python train.py --n_layer=8 --d_model=384 --n_head=6 --n_kv_head=6 --head_dim=64 --d_mlp=1536 --vocab_size=31717 --activation="swiglu" --norm="rmsnorm" --norm_place="out" --norm_eps=1e-05 --positions="rope" --rope_base=10000.0 --rope_fraction=1.0 --qk_norm=true --attn_scale=0.125 --bias="none" --tie_embeddings=false --parallel_block=false --init="normal" --init_std_qkv=0.0344 --init_std_o=0.00861 --init_std_up=0.0344 --init_std_down=0.00861 --optimizer="soap_variant" --lr=0.00374 --beta1=0.95 --beta2=0.95 --weight_decay=0.054 --lr_head=0.00555 --warmup_steps=99 --schedule="wsd" --decay_fraction=0.79 --decay_shape="sqrt" --final_lr_fraction=0.1 --batch_tokens=65536 --seq_len=384 --doc_mask=true --z_loss=1e-05 --train_tokens=281600000 --steps=4297 --dataset="wikipedia_en"
Each number is 128 + 24 x the weight over its row's rms, rounded and kept within 0 to 255. Layers, rows and columns count from 0. Numbers have three digits each. The size before them is the row's rms in percent of the matrix's.

# layer 5 attention value, 384x384, rms 0.126, rows 269-305, columns 192-383
106:200150112096105128135114128135113144120118151110139176074137130109087097109121106141157120096128139090134116132106106097112113175133122116162131125090104138145127132125138136091153143194145149081053147136161143089138088092131135153115108116092126118132118094166178091112112120153132170118126177117081147105177146133130098126100089156175138112117145146154133077134125121153131149112146106149115159103177136103143116168118149179148145133131161102115170146157120103126177108117131140169136085134119122149131147142131116098151112106114148134114141128073153129142119103121155116140
099:115107127124147109080149157145108096140139116100129127098116109127107088137109122127142120121113157097141118090119128093145111156117122127100071122119141106091182110130149112127147120127146148070130148146132108089140103106121145115095127101165103122097138151100119070155141090115152155093106149120160137164097076092126159107114121140102110102138129170158141091104130143131143119128100085129129169133156158155142148086110171122123186076136141092115156150116144111114115088103150110118134129152097100155094147134146093137136112117170097167103187081124133135132119115136086141201
101:067098092158149128167094126110139122120140121140157126121133107136178144181092162110088168082109129157145139114112128148143176123116165152132100118155178128139110107149106112128094120131108141125170126114115132138105115151094127157170144149116153137094147067127110125120166159112111143127186070149168145118120107106070133077119135144135126169128120154121088089121134116194150134118123114080158087107095125162124135120128099140140093142133120134135118094114117142136136145142102094114076162074089109128128118108108089149155131131139133119106112140143109122151128138119149152083
105:123180101138141140128138099117125126123137158125144165143105135114136127132096170140171132149117157122097141140092134111138149096171150116140108144156137150137147124153144124130112109114151112144137178132085112122143092124189110080141140129201145084148129149127087103103119120117131125137142127169108135131134111150120164092134143151160104119161112105125092119128116102108095171108097145096165084114117112141080148112130126119110106101118128143135126114115122133140128134131158150116141202112091166114114112130142123139118110124129107106108135105118107127154145112132141109084
105:134136102166107132142118178129097091097133124117129110145126116112105134133132164110166092102106145175088126135151134129086168089112190128131069134117145117140111113153143121128087123110104129154109155133140141142089156124117143151102097140131178161126132083104154137117122105161115115116147116155144113144133163130143116149113134098126164144133124126119088180131118114141116100138111152139092108143132103120142160119140139142124094132128097117136125121073161154123125134100120098130110158117140143136065130158107132089130109125129154086127145157111081168076128135110163116142
102:127115139156096186150118110100127080115141137127146110151164150120126109126201150104124094143124131122134155110142160158149188100140135125102119117138157149132132122113167132163152125141110169099097135152120107133107159098118125123095099126146175145122159079137214139145112140166099127109116118099142098130133136158131072122114137139115150103142112136122176141135100135133141103155122140113073092135161113127138106161158149123104147139181141138098097104133151151116127124114104131135086093101107113125100080112117136128120102110136151151139138135131114134102113110111146105094
104:139119101143066132151120161118133109127119128141143117126145139083113153119143115130122173136146129131127152160131145092113138127122168085136090146152120107116131162147125136157176141134111150165084143147124117111080117145131129083132111151166118148134168114098086164183133117130160082108104197135162176129110158132137143156174103097117182130096137089126099126162111137171134135162143140143103110144098111128139153147122145127145130080142167119124109143132084141156116125110120078142110085115145135107144127162135151073139182169108140134122137133088133153119096088113148153124
102:072136153140054120133125120135109080132156136140130099119127097114132145122108103111121142124162087157141114117118159116132080138126125159115084127133121104140137176117153123148146129156102170129163151142109128137093151109120121155130119138138105147102110128102123101114098120121151115141099088137105138112112114117122132137135092143111127133136121127103094101132113110056068119173159135194130115120138142121082128151134189122126136112154077091107135158121170125128128116114136129164115155099152137164136085128126121091147075103148143114124128150128118165093134127116112109091
101:117112175132131125131122101087123126113118146152164120100137152153155158162119141146127137112130136115125135129094122081167126188079146127139135161128144116126136113124117136092153118137106135133170147139143133114090115120115128173109115152142131129147164107152126115153122108151116190099176150091158134101124112132143170149113149153145122141156138147137155111144110137148160110074163100121115142108142175179142108132124131090122131085133137122151169155124158118173111111132094079142094113150141114132149095120118153144116132167123101127174163173117129138126143115129134153180
098:111097138092141085160118138124127118130093123138115135127125158107104073127089152128120133126127131168098119134133155125104152121147105127128078094149125146160099099126091126115104128127070140130137103120114167176151088127135128083116125144100148133126114119131108122082171165133122120105162090130152120109169131145109085101117135144150136135114094116120112121100114123133100128131128128145174070157148114101122149120144101165209121171131164136122160107086141126112173141153120157111123174153098112113134175165125089142163149121102133086100105110108131128122104112136130129097
105:151115090112137142104144133155155091098115182115107110077118088083108102116104137105109116132123109086129121113131128154138142132117091111106153156128122110184168126113138120135177063087101186138059126130107132105178136108071113053109150165169131148135118138114151156107104142127124134135125134128123121104146123108098094125110131092104139133121109120136137114162121115099152166122129128150126071121141102111171114134153131102125152120132154142071089075113153156117143112128121115108088121179104164102134146145130176121110134139127154149150108141136168143127134143151097108150
099:115145158095131120115160122131131151151133137117153144111081127141127113118129086139148170103116152126167114120084127150122074155110155101110148133148091128130169164163112156156122107097150121138150073149097112173100107137101112093158097109155104155154156166094138091138089133117147152137106123101124126124176120110145147145121101136110107155116144105141099131111133119093105165101174114135137147104156135120125106123148131120096096109102116106148149130131159115129129136140173171161140103169133136154128150152139148127143151157126132170114169103092143120129156134088129112158
098:155122100143159123112163146180102119124098141139112120121100119107095113165071076135111160161127126106135144116134127135123145200107131136134138163100088090113147159100129162139140129072114145134137098158117085091128130145122136137136132119165112111153112182135111128139111109085160126149120159099130127090112091129177131187125094122086165119092133165123137127136133115114167129107104119161130166102101157114113126125103071107105119081120125131180095108137141080132126116109148102131143105146143109124127148138108133127111150160156162125125149090122174084118104108126128128163
106:156076136116117130152126157127180102130091181127130098064100096124086147164085129142138139116100112082144125090088139151094158134132117114106155132107140149197135099095134144132101088145136140117117154136119135076134104131158107121115148136105090117154137058165122136110118106076121100099128124105097110108134111165171120091131108100155111143148167121137105133120137096167143128102097090149142118124141122106152161147125132119165133142143150142122109148107116115107143093170115098120136108149122135107072165137126117163118120142119176135104122137159139133126113130144117084096
108:134104123142080115169108130093137138114135113127127080169130141143135158165088146099139145112128122127127150063123098122138143171130132129121109145185150143108140168126105154124153125114149103152113096119150095166098136179106157138133105148125124143102133180133142173093133099105125121117156130132181133126111115147172134100148138130144123147099145119095142147120123119129112121131121098117135118134145137131133127141092152113091133101116126151157140099145108115130139131136117117132134106127120121119123147112133129127100098145140121160145111107136130132127131119107086127111
096:126090104111160146138112171099128122162143094150118101143134128185125135116143119107184080148152133113107148152131120165157119098103118140100166111083113142095143135124114144132133137102151059169121146070149141166098174157114109144169123106107125156158139151150127116153104100159111123129157156105119123144160113136112130147158124112137107144137107126051104148105159126097125129126157150066116151160116098136160132144133141132151110069077111127111116112157140145130095124120112094089145091109107124137120141146099170087109097146165100116120103159169092162157126136127150157140
109:141110107101092106172149141136132096099128150140105104117136150094127142120120083092095100118147112136105214118123113142146147081120106113124142107160148125148104158066093162134120123113104139127101152139136151125128122071143090141129120157130152180097121138103081071112127151096140121148137173144095186121073099107095071122106146100132153124150104144149123163130079139154107122141115108122146092114115104176136132109117113156133104141119136084096089114106138136110111106124114069144102142145165124124130092133109148109147120137155083098118162104139118129095110132141066152131
098:114134134160092141141154135128112100152168123164093077121099125131077087087171125151127122114116099127100107127116127142146093172128106103129108117112152147157080130148120165169134160132133128121125110165156147146165137191108119147111137119168104137095136158119169100154127142131168148131134133111106141119147092135185136134137047134096153126174094139104137138104115126114151129148131111077098151124163114167123111107087128133141142109180141150120129168128106044124123120131138122122117128139138133149100140149157128139083130147138160093134167130087106133109119156079132141132
102:139155102139096139115121125106142108129155106097125136132122131155136142097134129147165065098106137151118159143084153110106130106136095145139118176111117139115123096105116155116110101123165159178117137138141115104168123128202148101124067163136176127113152154151179151124135127192111151087116153124130127135154130154133143127135205098126119092129130169179158123132149083156156102111171076166093120111103100139139144150141117067123146125192112126113130098091108169131117089121138131136129092107148142120115173116114148142084103115138151134148126113114071148126130139088164143130
103:091093118161139121104161164147108145108140142130101118115110134137117156099151084103121143112106131141134160153172112134117125104135107129141146161115169124184160131157126105128161136106095128160096094072116117174111148099083131093140141105103160153128124118111119089132158113124091125104144127139100181167142150117084135125104123134130106080134100146150146142149164167095120164134138117096133117121154122148145105132105168093114115100150157119078136077100093090126112132120128107072125146139163137159153103174092119121126142157136112097123107167124131089136119160122118118098
105:142123120155108095107153167154145100065121119130103156086130124133090144160151121127130131130150094125119141082160167131082135123120145121145104120117108132126134093139133109119156142164155135099115129151177190105175138135140178144114142144121129077101134098132134134138167100128152119136143156094161166122110134132103098118148098139145136127134187122149139096099112117143132117129098124150115157149173168156111148080120125137150118123141104163110106127108108152138135106132102085125162113146127130108137098129118095147138118111145158123096143136160179133130100148171170105133
098:127150151135157127093117128150156116134175115123110163117095123142127108141135140105140064149151141152150122152089132124152140126104134112138143068136098159117144145061136122139119140149147145130147150069118111123109106118147115118148106146142132152120142103105104139100092135128079125134151075127139074109111143092120112105144149102115116149147102116084157141153127155129130122150106109112144097126122136122130073139070122156158130129100116160109157103148133186083135135118126128151099145118112109157118154143133126140151112057136113095096148134078140151113135147122123139133
104:163111076095101124124103124167155143183118150123160118144101119138116156128113101127144161132140106124141154117132089127127113161058147095141130163137140150114128106120112117134118105128114141168120117096163103152155162173118078077106150125116150155143110086136100135145102157088119115094135140127098167092161133163149100122137161110145101132149124097079124143150166109185147083081144109066103148126121103128106141131085105115145123105137144122144137130160112132128154118182121130129162114098104137121140136131093168102116133140124131120140117118155113112167112136136146149121
099:104136095167155107124155115160143204130121110105112140141141120137161169126138082116138121130164153118098143126129142141170144126156167146135162144150112136078103103130134114143103179129120097123129130108130148125064170167144123163125097157115146141118105178143154081121156140170118123138117134166132136143135086105139131148147176170146128065089135161168142130107138170113137123116143159117140160135139141115154098124099121148099097131121130153125135086125108145115121139109115102139106165133134108133128164089149112137146097117150101110139124108128116120169140088129107143146
107:169162154150105148148114108102144094160137114170121118133128122122115120124188107142133157099130109170058075125139170095110108177130153158138088150123110133111113151153119121137128150126144122102149103162175149153116088097125150133107138094180108106163128143139126143106182122139144149132133147112134109119130143151100105138121144138147152136150126100137160153107094094112130133135155131172121121084118142116110129092108138138117154121131076112131125149065121113145151117166162131132113136107114132136129111129122048146147104102146128175139166106077123136144110092093094092140
103:159148117181085137149098093117108111153140138126143116119166111119112130149149136136137122148105151144109121143112111092127110156113116147108079139125107131098150122118122162132146127123127135131133107173155120119078091143144155094120131167174101164137160094146095122147135105149117135127153147118094115084138137091156112131088116113163143095150142133113140154156141109112155129105153117135130133100131139114165106157106120093100137100139114169172191162159140152110146100102138125116131143097108134173113136137155096116119097106146122101175181148127106141119144104115160106145
100:146124134135097118145072094081170159129110149094152136133123158132162147178140135142113157114155182165112165114114156099140133117181135138095173117145124144087116133126123159119137117166108090129083135100127113123098123141131134115126101136075155111130107146115105187138146134163143135101154125101157108145091166136089099117160165131139153152130171090116140155126097133169111087155145120132093123131097109142158120129150149126110106163109128096131142141104120169114150166091138121141090100127134109131131135142114140163118144152120096166089117113129138171103133117127137133092
110:111125111175132121149135117112138094112157146104158105120148143096139166136131118121117102120148130159132099153152132111142144101135141129082139121152119100134106118129130138156137080141110152123114166124098158109144112111132133134100121159133150182102129087149120108127100110155088128086115117133130131105157115144123068170124164123144104112129114197148105099158109150129152098122139138135118111125148127137132128133136162099155115120163113165118141153147177211141118138145118112154097118115098109150142161096121138120136093125157143124165158173156117146111133134148174129134
099:124156145135152133118142116130135145130110136146117141094151158134150155125129136135147123135145148159163115124084152129170096157138118093132135151141082146110138138100114101162128152156161141084161134106108109128146116146179109059142149112154149093144141136120158118109141142061107111140129094116125150089123101096149118102131127120168116114147138103123159152100099138127102138115101132099182109101172182139089090112098115092162137137122150132107117116138115114121155108162140134122167134118131121143117127099098132144131121092180116099126102086112163133146119158145127075145
104:120132105104133164091158107164123096130119120132132122143113168118159157103151113139125105135169130130172139164105137088148101092161129137100175104154121081115112125071118140117096144115093155108086149131118121120168100074157110139137146138153106127160125142063163123114115145135155141094097137138122160132130146106107103101095131129137134118134119112143127138172100140123152113141109104146128106137096094135101103100156130120116127111140171074106119136132142135153096153132133116140135085113127106132130178130148076146125130091124121138137167087084092082071094112124143118134
103:124135135100170143090136100137131114109136133154112156110127113089129140135096096162102093122123081108124112091110101121155157144110096154128140139140111146151103124133142121129117111115125157107149125148131113125163118145118124152142125177133094111111129089096141156124131160162084102132093115108155115079132111119130111076135115131128128147131110145168169087129133093100132151080125095127147098124144131106118105139111142122172163087158115164130160131141100145092171113133124156129126141118103146134149167123101120186118118096129133153148160118140113141093126149132093114115
103:103123188133150116162163157138137084110121127122164071068124110111117143123133139184160124135110121130153076127172117118160127121130156093135123133121104156152118112109147147128138132125123183087132146135127101135149095049137143122116119129142125131090142080105165126130116115132125143138146148133123121107127146103182125149132101103123174107108143109194162087164104146113175127137099157136104098123138124111111148110136166138187150135182139124131116166082137121109147135168128150091154147121118121144149177130119124147152121109122162115139130123124163138120103147131103111137
102:155117113049106130123108131160120117125167129133148143164064156112093130124096153100112106105105104069137152111105089155122165111119109122164182122103110149146119119102116147176138106135116096129120091106140124136126161155108088083095155133090130135140111158123114179139079108099109050132115136132117133125130189150160112150089101126159132141157122131146099139120148145128117106123132181134112139159106134106106165137151091113108129153133149100109119155140127149144132153133098137139108109117121177092134173109133188064152144142109139150148117143134114134093178134150106139116
106:159141151139170147122163104173139121102130107177092129160149094151119104102082149136144144140117122113133084148160126128118078133110125138147117169081136132116093108119142138105140118101128110155157126130146128125179141219145155155131139125162145104145084135134111153116141112099136094108178096133132133112120134125171175121137084114117120117167129096109165138093145123107133100138128186121131157150120112103114124133117073103152119113086105098153149135122083070112101118143124131083163132120131127126138120127156099147119144106139133120125145118139108142151096107087122179150
100:151129161117144099112153113128096177159145129169071112105086133119120096128119102100124125134121158131110102126136100134143109148108069121098101133106132116148155172123161130134102103113174119107131136113124116129125137112135171111158142160104097148149105141141120125102119100083137106146122103154118127162142085139153125166135074108113166161145096155139092122146170121085138178096115140148173140136125177129115134145155125115080160158105120153148170157120168101110149148148126151124123142168141105138109125104155145155126135181141129144154125151090183108128160137120077117133
100:111136138162112135140107143143136109112129161154128101159126154141118126161148126118118164137137121163133118116140138118110131173142131135203117115130148108095126121143128127124107155169155129099123137111180104145120119152118119168125141155143151138163123085163120083096143126154147154091195133111131076125142132126108106113100160128127108141155164086094140181093155125157136122133133137139100180121130121179131142143104143164097142130096109105149173070147085129110114143134136119132121106138134127138118092095112119115145120084127129141145163120122130107167088127108129161166
104:127146120127163139134163164153137159150156154139155136149156100116097106105128108125155105139116094154146135087147146139118105162126118109175116126115121104162104062140157108135150108139166120123146132139136108142105122160130134132094148102207133085132118121116177128112119153117114119105149160085131159157163121138149134160119129141124141122156127101135118149090166132130108110119127120085112186154152119154106145132091110122137145145116120120114118111125113142143116123163151164134115118118143151157115088129111143134123102083145124161123169119112069111165141132092143203097
# layer 5 attention output (transposed), 384x384, rms 0.116, rows 269-304, columns 192-383
098:148130157091066140103141101136100126155137127136109176112150152112074100096124127112164100135141129119110135143122139126086135163101138152145128138103104161129120106118130124126155116137138103123096071085129140094114137136109135166149094104134170147109120140138146087140111116134199091123111142115103121132152121089155087088111113142120119165134100127123098128105138109132110139144097114136146186154058142102144114143127107179168141130138179117108120154116146116110120143115097151170085143123109124139176115101121112148138144150138157131078102129153148141121109130148105139122
100:131098130128106128098131137137129093152128122106164139160153103075119055111112132165122151105134125129111128106104156098132149123146089130168112159115117105130133144150143144176136151064170120110087128121148159089129144134108147170127145131095146134165104204141139054129126142139094089143090141140148156134124086110122149136097155111080121134145117164133097108121134136147111164118111122080166158157126156132117136094148167098198118134103125075123112119113105103133112084096146165106138135108140160121104135164105124128104125092138145142128124160154134103156127130171085133117
097:139133151161152088171081129099107160103149114106130148108137147135150193122113144137117169100124114115165129133147136169110097125104145119124121116141124153164121120168117090140160144165123093110141139177064126123140089156089122097129136115108123089121142134110109083098163165129131116113124103171115118085128143144106118131153141162107158138139159109142167105152178131129164140147143123128180121083133127157132137106162140152156075135139083088110184118095108100106129141136107165121166120133152122091129139100157113107100101095166105159154166171137131126082119120105097142125
095:110137123154094117078151134118146115110156127159139135173115097106148085141133118130144113119119101127086156130098132091151137096132138100134126181130134150117117096164129143154139154108104135146159120146119114139121143183102116172120114149113070117163071147115122116104138100164148130135157107130136086120116148099106135125124117107135176137148114142163128098105146110098113155131108089140143094161177115132138147120104124134094146106147112132136094106142115103115147141101126116132165152144131133150106161149185148116105132123126150127148126087171143099159147164135121138108
106:120128129104149075131136121137135153117108113098087106133170130109118122124134137164156125122164173105096126107151122118159146089128107127137111138094141138098145138135158152162088122106125109143109166164116125172129074137167106141111132124075151148140170137138160157123146136145138128151121089131135134111106129116140135152089096119146152144148097125134110136162118088137142120125137136160144204129122111120128113102165125122099135120113134156140114123091162110110164165140140100110135167118092171143108097179157127109126107093106142080149120154103108110086128135154088138135
106:104148105095138135133149140122094160113146144139117154148109120112161127153147122138100119122158153087076140144129126133131159125127139161103096116125121136130147130093133154133093120102134124119094095143117110117114110118074117106124115134133106113101146096081160116119143163110116156105124140109150144084131134145153133114110113163144152134151127110112118113086101130111138109129138111090142099091119094158126124153114128104138099119134138134114104108107165146123166128100094111132092130085121106146155077088127134178138141107142111107137139101130127098124140126169094112162
094:144124167113108167135120137104124123135165113118114119159166120136110121154125123143129141122138178163150122122160124135110120113120103093098120100070136130143089157140161148144169107136171099171127140146067118110132137120117110156124123113121161118109127138100156178166124106170148086114143134119178167111102171142103185126155108090152127107120079162074126116167138114138171133147156123138106140134082122171150137144126084134101138106134131129193156106133120101118122150129139136124117157133162148137186118120133107096156120149110156130091108145112151081147125127143123131139
093:133111150143119131152146137109131121159093149120138134099123128136097124166126133165094129112159121128115124091114122117147099143173125160126093120095118137070108155124140173144101142125106149113141193136133105105130099101122117121123066139115131163163127136117111120130116134151128101139148108130068134131143141139135102133128133105112123128120138132138120157104140189114166113120197099165170130138131118136117152118151143099091141066107097103143129128094160149125124101088114097181107158135126154125094138098118145105157095142170131093104087150112134122089170137129128107125
097:100107094156122120135093120104113140101171152101123067156100148100155130104108116107123147067109077121153112140094108149151120164080092149149154130125113108140124152121090141118120151100106141168141148129106123103134111156137159156130137115122125160134148129087142170150084091151102123137110130131164162130122138118120148115155162128170149102141120139122158152153139096140159089159169096119141134135156213156113103109141145146100132150127090142132111109158169136130114146117145104176095112149150114120134126148116127143101124120150126135106149121131146146071109152084080155095
093:089157118129163106153145141178151129108150113096135146127132157173142124116133132134130163130130084135109103148116152150092165135118126163103088095139141055129135157117145137154144108182115121153138135132128109122143085129141117129134150155096107146149154068147144098087104132150139100113105111079091104141118163090115114106130145116156132121140121154129133136146099114151161162173087087113122071125109109122129138127166114121104101116124168153136157123133122126134131047114128132139163142152127121149123128165124138132151146131111140138121119100074120152111096131155114116151
100:135172086134118120131197105110145119148080118144120169133142097189114098133164104150136131135094177085104183161152144151149164151103107146124143185098173108167133149146132156207121100148136118123091132113136053149139173128085112147131140108136131112139135149118147167122123099144156153147125139135128097132127166131096123138150125105108158157095108172106144134118140160104113111146149141126154105129149125111113159124147138110104137140128141124096120078101166117115149150109135112125122067104141119143100120139097137167099155137130124105138098127114139135143114115115146100096
095:108159133115095125183108136113084111157105112138126112152150103099139155142125095122083155135109142139130158129102094127173150131143141112124139097095110138130125117099130114168132083071083148163120146111123137141106103161143128121126121142117113156141120134122138127101101109144086132147135125170123111104172107097087135082091111150121124142122177126126096127122129107077129167105155117140129113079127154117112143107075122170105116087120134109096149142126137143186085138144135136147086113131148120134153142122118124093142154150122093153117157126105190148160157122131117088120
097:152115113184119097089091118148078100125129128128116153128123099107151156188107116157136172131133141081128115122176116121140121107122086156155149120161106127131093098146159120140120121127164131150089097130111086124120151166166127107134133111195125111134125103126135126131135111190153149126091123136096071156096120138118138118135119136150120131123156134078152152136135123096123137142160173169066147123067164153138155139136081136092149129107116140157129131129118120126117112118156162121135113103169100115116121127136123103088122145142137109147145140125152149096093130115104119135
103:132146141106106134106184130140179129098135168122113125103157094150098160164118168152163166157099097096114121086141129123102153152090131106116151137111097150136157134144165122146145146143151177119127114109155160101152123111124122138133135132117110118112157115141106113146122137114165104117118118132102141097096148092135080124155085108168097114115138111142111107130133131108176180111143128141125144155166116076124148118169117127154124165098111155177148141132142127129111165104107124139116141143127148112124146132085127155154126107135105140143091136132099135113149157137169164159
097:117103119111126104138138120097065150125164151146143095107093138135103105129122155156106152162140114096151085134102174160135113153129153154094136132161163134127132135138117127146147121151117146147132092133093137165099125121139101162109098127152092147134117103142091118107100145151090107089111109134123086120110065139147149103136132132111150147157142122102100099116090151144154124114143139127119153155155128136131135128124152117082129106100128105139140117155159088114106107165132120118154126156122072149129090093131130143100110166130104153137129083134153130181109094114067130127
095:146118137139129143113184143138133110098062140170125123138105141118134159124123145118129146127149137105114110148095136165164079095112128163154160105076169152120161139122136127140110140132137089158136154128114151153121095093125130117155115123153106109156086165115131140140155103152158095124086145064121177183170105099108126104156124108165092117110152112113119137107139131117140165100167122102073155117158147094155097110096151117121147119129108128089120132090141132096151076134151086107155135116123125119126098132097164169116130099119189138123126106151124129174108145123128121104
102:113118130154121121169121120179158105137124147144124146125126125139121116136127098126098153120136164174136119128126127105136094095095126133126123117116122102081107142124129132113149132121109107138092186148101146154176142119151124179141136130146110118125084129104106116165123146146155100153152075148116135126122123109123133131108149111052118155118164122148120115137098106139129154157155158130158115116111140185131120122126188162115144151152147113102108137118106125130109112109088067161140105139154145063113123136127159102145084125110136117081128054150087140071100123165153144129
091:128093117171117141154124139144134128160104154149097108138110138107113070120164121126079127112155124132093124141103104119104133161132126118097105139120173136175114116113112131103105127083123120108144134087133115101150153126133120132119183102125146111122153130077155081131132116155132095130112110122101160122132132127145141090138078139133136133138125127105075145157108161130145093151149102144147123136164123164135153128107174096182176139112118154105157173109132084122148129146094132072104142143134104155079149139165111127122116143127148126148111162100117117066129145118104145129
093:111102129144136166125182163137151124172108106148140148120122107125127146119132154168123113093110119157137132123147097092143113123058090106178151131110124125146146101141110131083143126158127107157177099132161133100128152116177129115104128177138119122128174123109168092124114136164151148129109129107130086124138101105109094110125149137158104152146139144162171096098111115111155074140171107106104128105153105077129168138141140107146140081188131128150116143117161115085112107128117135135124115120130149097156116127150102147129142062126149151146119123107110110164116127104161157153
098:124087135142126115076141147133110108115107157130083129088073172155104140117127112105124110090114106135124126117145111122102092121103124155129119106123131125100149140086134104110134083113118099128121085098122130135101117095126113100118093147097138129151153164138106141109172093153191145120174143151116162114148116114114154139083098140124119122125145184090128175146120093067103149134111131094142107082141145126118120098118090109129097119173130103097144099071125096135130134133166097128139164125120084129148161131078122158095138123128092105115127110122131103126120074133131095163
104:107153138113151097082154074145154163085136114118143152118125110152093111095146113140122129147155135115169122094141144152106130087147113117109104153094139113089120200146140091154089092163171104082147104141117140076154136112108148155158138121079152123145125126116138114145154079138174112135104151130133111122135149147113121140129141130092146125154135143137141158120174140114113102123151172113121197135134114086123132097156109099082105132133171138152114163133128133149138119108123195135136151106103131130128169135138159141147119163145153132116114148137125093105118088148118115144
093:155118125148152114090140142156103106158126145118080154107103115108114145139143171109135118178112137146151131137088131147149145137132096138138152066166106117184165149128133110175134172125122136153135136103166073141120159106140144162090151092139180153132116142143131106126121116112152145123143130132157128136110119139154053123171111143145144149118105118114108131112125174142145122161133103140148117102145150122136146169134148135153103143089156114095097156121109110082186136119135131133107126102093138141129132117136118099104104138097155121112129123122115102151146129134124120133
095:147122114120131146123111134083143130126111133126101125100109130132146141104121114116136162149125140192136120120139122149120126166108170094106119104113106153131174116134170173201172147128098129167120172108113114123125185119141117139129118121159111133087089149119185109139120088081149120089137154139112141103133129176149134115140160122188132148145160111132134140130100077130170187134115156141081149108139125127128139142131101135141152167090116135121147079161094094139077137101140126109162148087141116109119152118088127165126121113127124142137157110155090118125126127109150173136
093:140084151156152128139136147176161149128099085136132120111113146125151134154094089095128130148099159104141166152112162127103081122151117162123139125159132152137125124132174094154109105123144121078113166155158120122092141138150141179111154148106123131167126124128081102091152119083110152113135129141112132157125118137133160097140135140118111108127162126124131139116130079105086107111089168131109132082086136090139143124099131111098124153080108141105103077105108119139144203158153115164076098160139072109136156124135153141159075159149101123118184106135132130130158085154131164129
099:143106107090155111124170133111087141133122135146164097116126166086142143129132108119126119105146188137082062152136086077107146165078155134125157134077103144076113158136097149158138132119161131093136160132145158180128087103136157118127165152091121141146135118177157144108138127109107145173105132153137143119081088132086135106117121112083101141143122137152102110117141130115111138082114089165139133118119090177154126119158094121125104101107124161157122140124141077149147115110192162126150123090123182089128143126104115106154164133152097146133104152136147146133154125108150143130
101:155114101111123137087123154099110113145126121110101063138155087107133147157152103120186147124153145138102151154107136124195126136082127148160138097102101114130120116122092154131094167168162109101136115170112150131100146141145116087156104131096112101111146099167126127142114098161137099103124157121103127121135161163170099160079171150117187141169138143116113084114123153111173142161087155164097124101096127070128132083112123098138126100090127150153137129116177083080134129100174086124131096157127094163133121139145107100140119125141153100096145129153120101169193169150119122116
096:159128166100137134149112111138158108105120110136152152153111120126141096146111131133150137164132099170133150180101149120165115140124147163129138128136139085122146163116124121124100136136120118142153156124133126141145123109111116128162119099136127155080119138148115177178139137152069150133155062089118125122074097105088168123134118174115149149150140089109119145149105145083135137119134078139136149134085085094112138114120132129109094159148107123146137119138128145094155088113125129110164131103140151113177114138145163094139097153071100138137144142121124105168124135098162117096
102:098125122136114077164086127132090112085115107107109111150140140144137125093146118157127079103091160109136142133148135111174131138113135155096100159121112115111119165100123197171072170137141089102131119129124149144159135119125131115104133145124123160101153075112169132103148102134140126122099175142101132122152110136132107155134131165128092153090136105183139102132119139127089136154175103123122127104134112150086147093150154129101105136113123150126126110081177122131110141133120069147113126123126093147197157155155135138171160104130149109088163163121109068147105096131135134179
096:121132153135108106159129130126115170086145129121100110142167141133144106105120130107120152157108113133137140130139135132129066109145167180121125120146109127126133123120124138157074116095102089131166162110133132145143146110125131130111147115124159084160094108177168103142152098109110164131098145080135123109167119125087109133145114159102124102141112132196116187151103134133138116104111150112160089093161143173167090116130144107067140131115111137141151102141117133118115132112161136092153167153150094123129110110125107141135146165150128165131088112154111120110188109130132134178
096:126143145153078182119133123140131114122166121106132096131126152142166141153142129136114109153130142158152140125138171148145137123149157142127146129123111137115113100096106167127128128120158122144162129183152094116153184119178141116106152123167120090113144158147146149159118142155162122125109090132131137110130101128147153133114151156065164129132147138150147143089074143157036156145114103160167104154127091181142113091104079102104125138145116110122118115146130126133077136162124126136139127115093143160163138143135121133117143118107124109108144137099096110099087117137155167112
093:084109140096122090128126147151132130142129133116109171111099127118135163102147110160126124137125137098081182128129154132139128179123098178099129116131143136135120142170123101153154101109104125106145123115116107138115208110094149155103158159122141116106127118163107160137130140149136114143059187110132124100134166119146140134118144160138153143117130126154129120122086153161134142105154123122165104112149121112079148160132132105147136071114091155151131158163090131100175118138140132139112116094112140170106143074107129097130158156154134147117179118098037120064160121122134126155
091:090130120092150149153122136120123132105128131094118124117157139101091121133095135184160127164107115117098112136144104142135129098133135139146089108098096141148114137115138146156149144112137169120105167125143090117162153087151138136162122103129122156125148119126128141137102132105148161159147139149141166173140129138148121171141103117125129109113172119126088135150140135132149060162127152106103072117101127126134159130133158151154125080137152141149158134093117138148142073157122145153174124144154123141084145127113135145118144137143153142095157139133106121103082117127126139128
103:103118095119130119139140152147125123119106103152115168132122112174136141089110153169128121142140119130122141159166109137114172104124127133138134160112152114143129101126164159136177147110119130111104100136093149142072157120180091127154127110143094108177122138083141145155153114137118099141140075119126113124114127177136084114120128104105154145117128106112160085159103133131088184140131102115155164097121140115139119125075117170129146119132146151052141151151166112150138142142087148168132124159121157114160126158104126155151155099111169140136094103090094138136139141103166138172
102:127151138154104132103135152090143177127133128140140155132142165108123139084114118122164101143145100106098108090089127145143133104125099112099123148145121128121107132132144137142148108121110126111108154134139107136134122153127148106117124121185170090127161161143110160134155024148116132122143102122134128150154151105170149173131137070147130136144143169125145141147140149117138134135150150125063106122132150120157171136142102057153107159140119083140122124157105136137160117110098121106149152130123169172088163118172088137110136160134113130124174161096096159159104130131141111096
097:118117101132144117109102109180124129142115168186149101061125136131095107192110111150116114134098139104126117135122147140165145131134143130148116110133106139195120148151152124121149142152141151103121123144128174150099147141121136123105132130155145142126116153125133149125085176110119132141094154171140132106095136115155100135114121172060125089133176150094144130114161104124146160140145108141167132140123167076123122153114151147149116142119111178154115144116135127142158125188142101140085165131114133149089156173098108109110107119105124129190141146144128107141131125125135124154
103:123155148097116153159125119175084186114118148132142128153147154103125184133144139079157132165160095190130123151104122107126108126140087132135152089136189091087085156158119107148149146152168129158101146107178104123161131104112126183134147117196125132098125129152144121134092088132119131117152099136121099098087157138091098117065167135113090129162139126118142160106161124105174091155143115133104162123143112206150113137114125132114114121115168111136131123117112129148150142112139127116129132139129098142154122105141128125139137118139112127135128154119145081132116140073130133149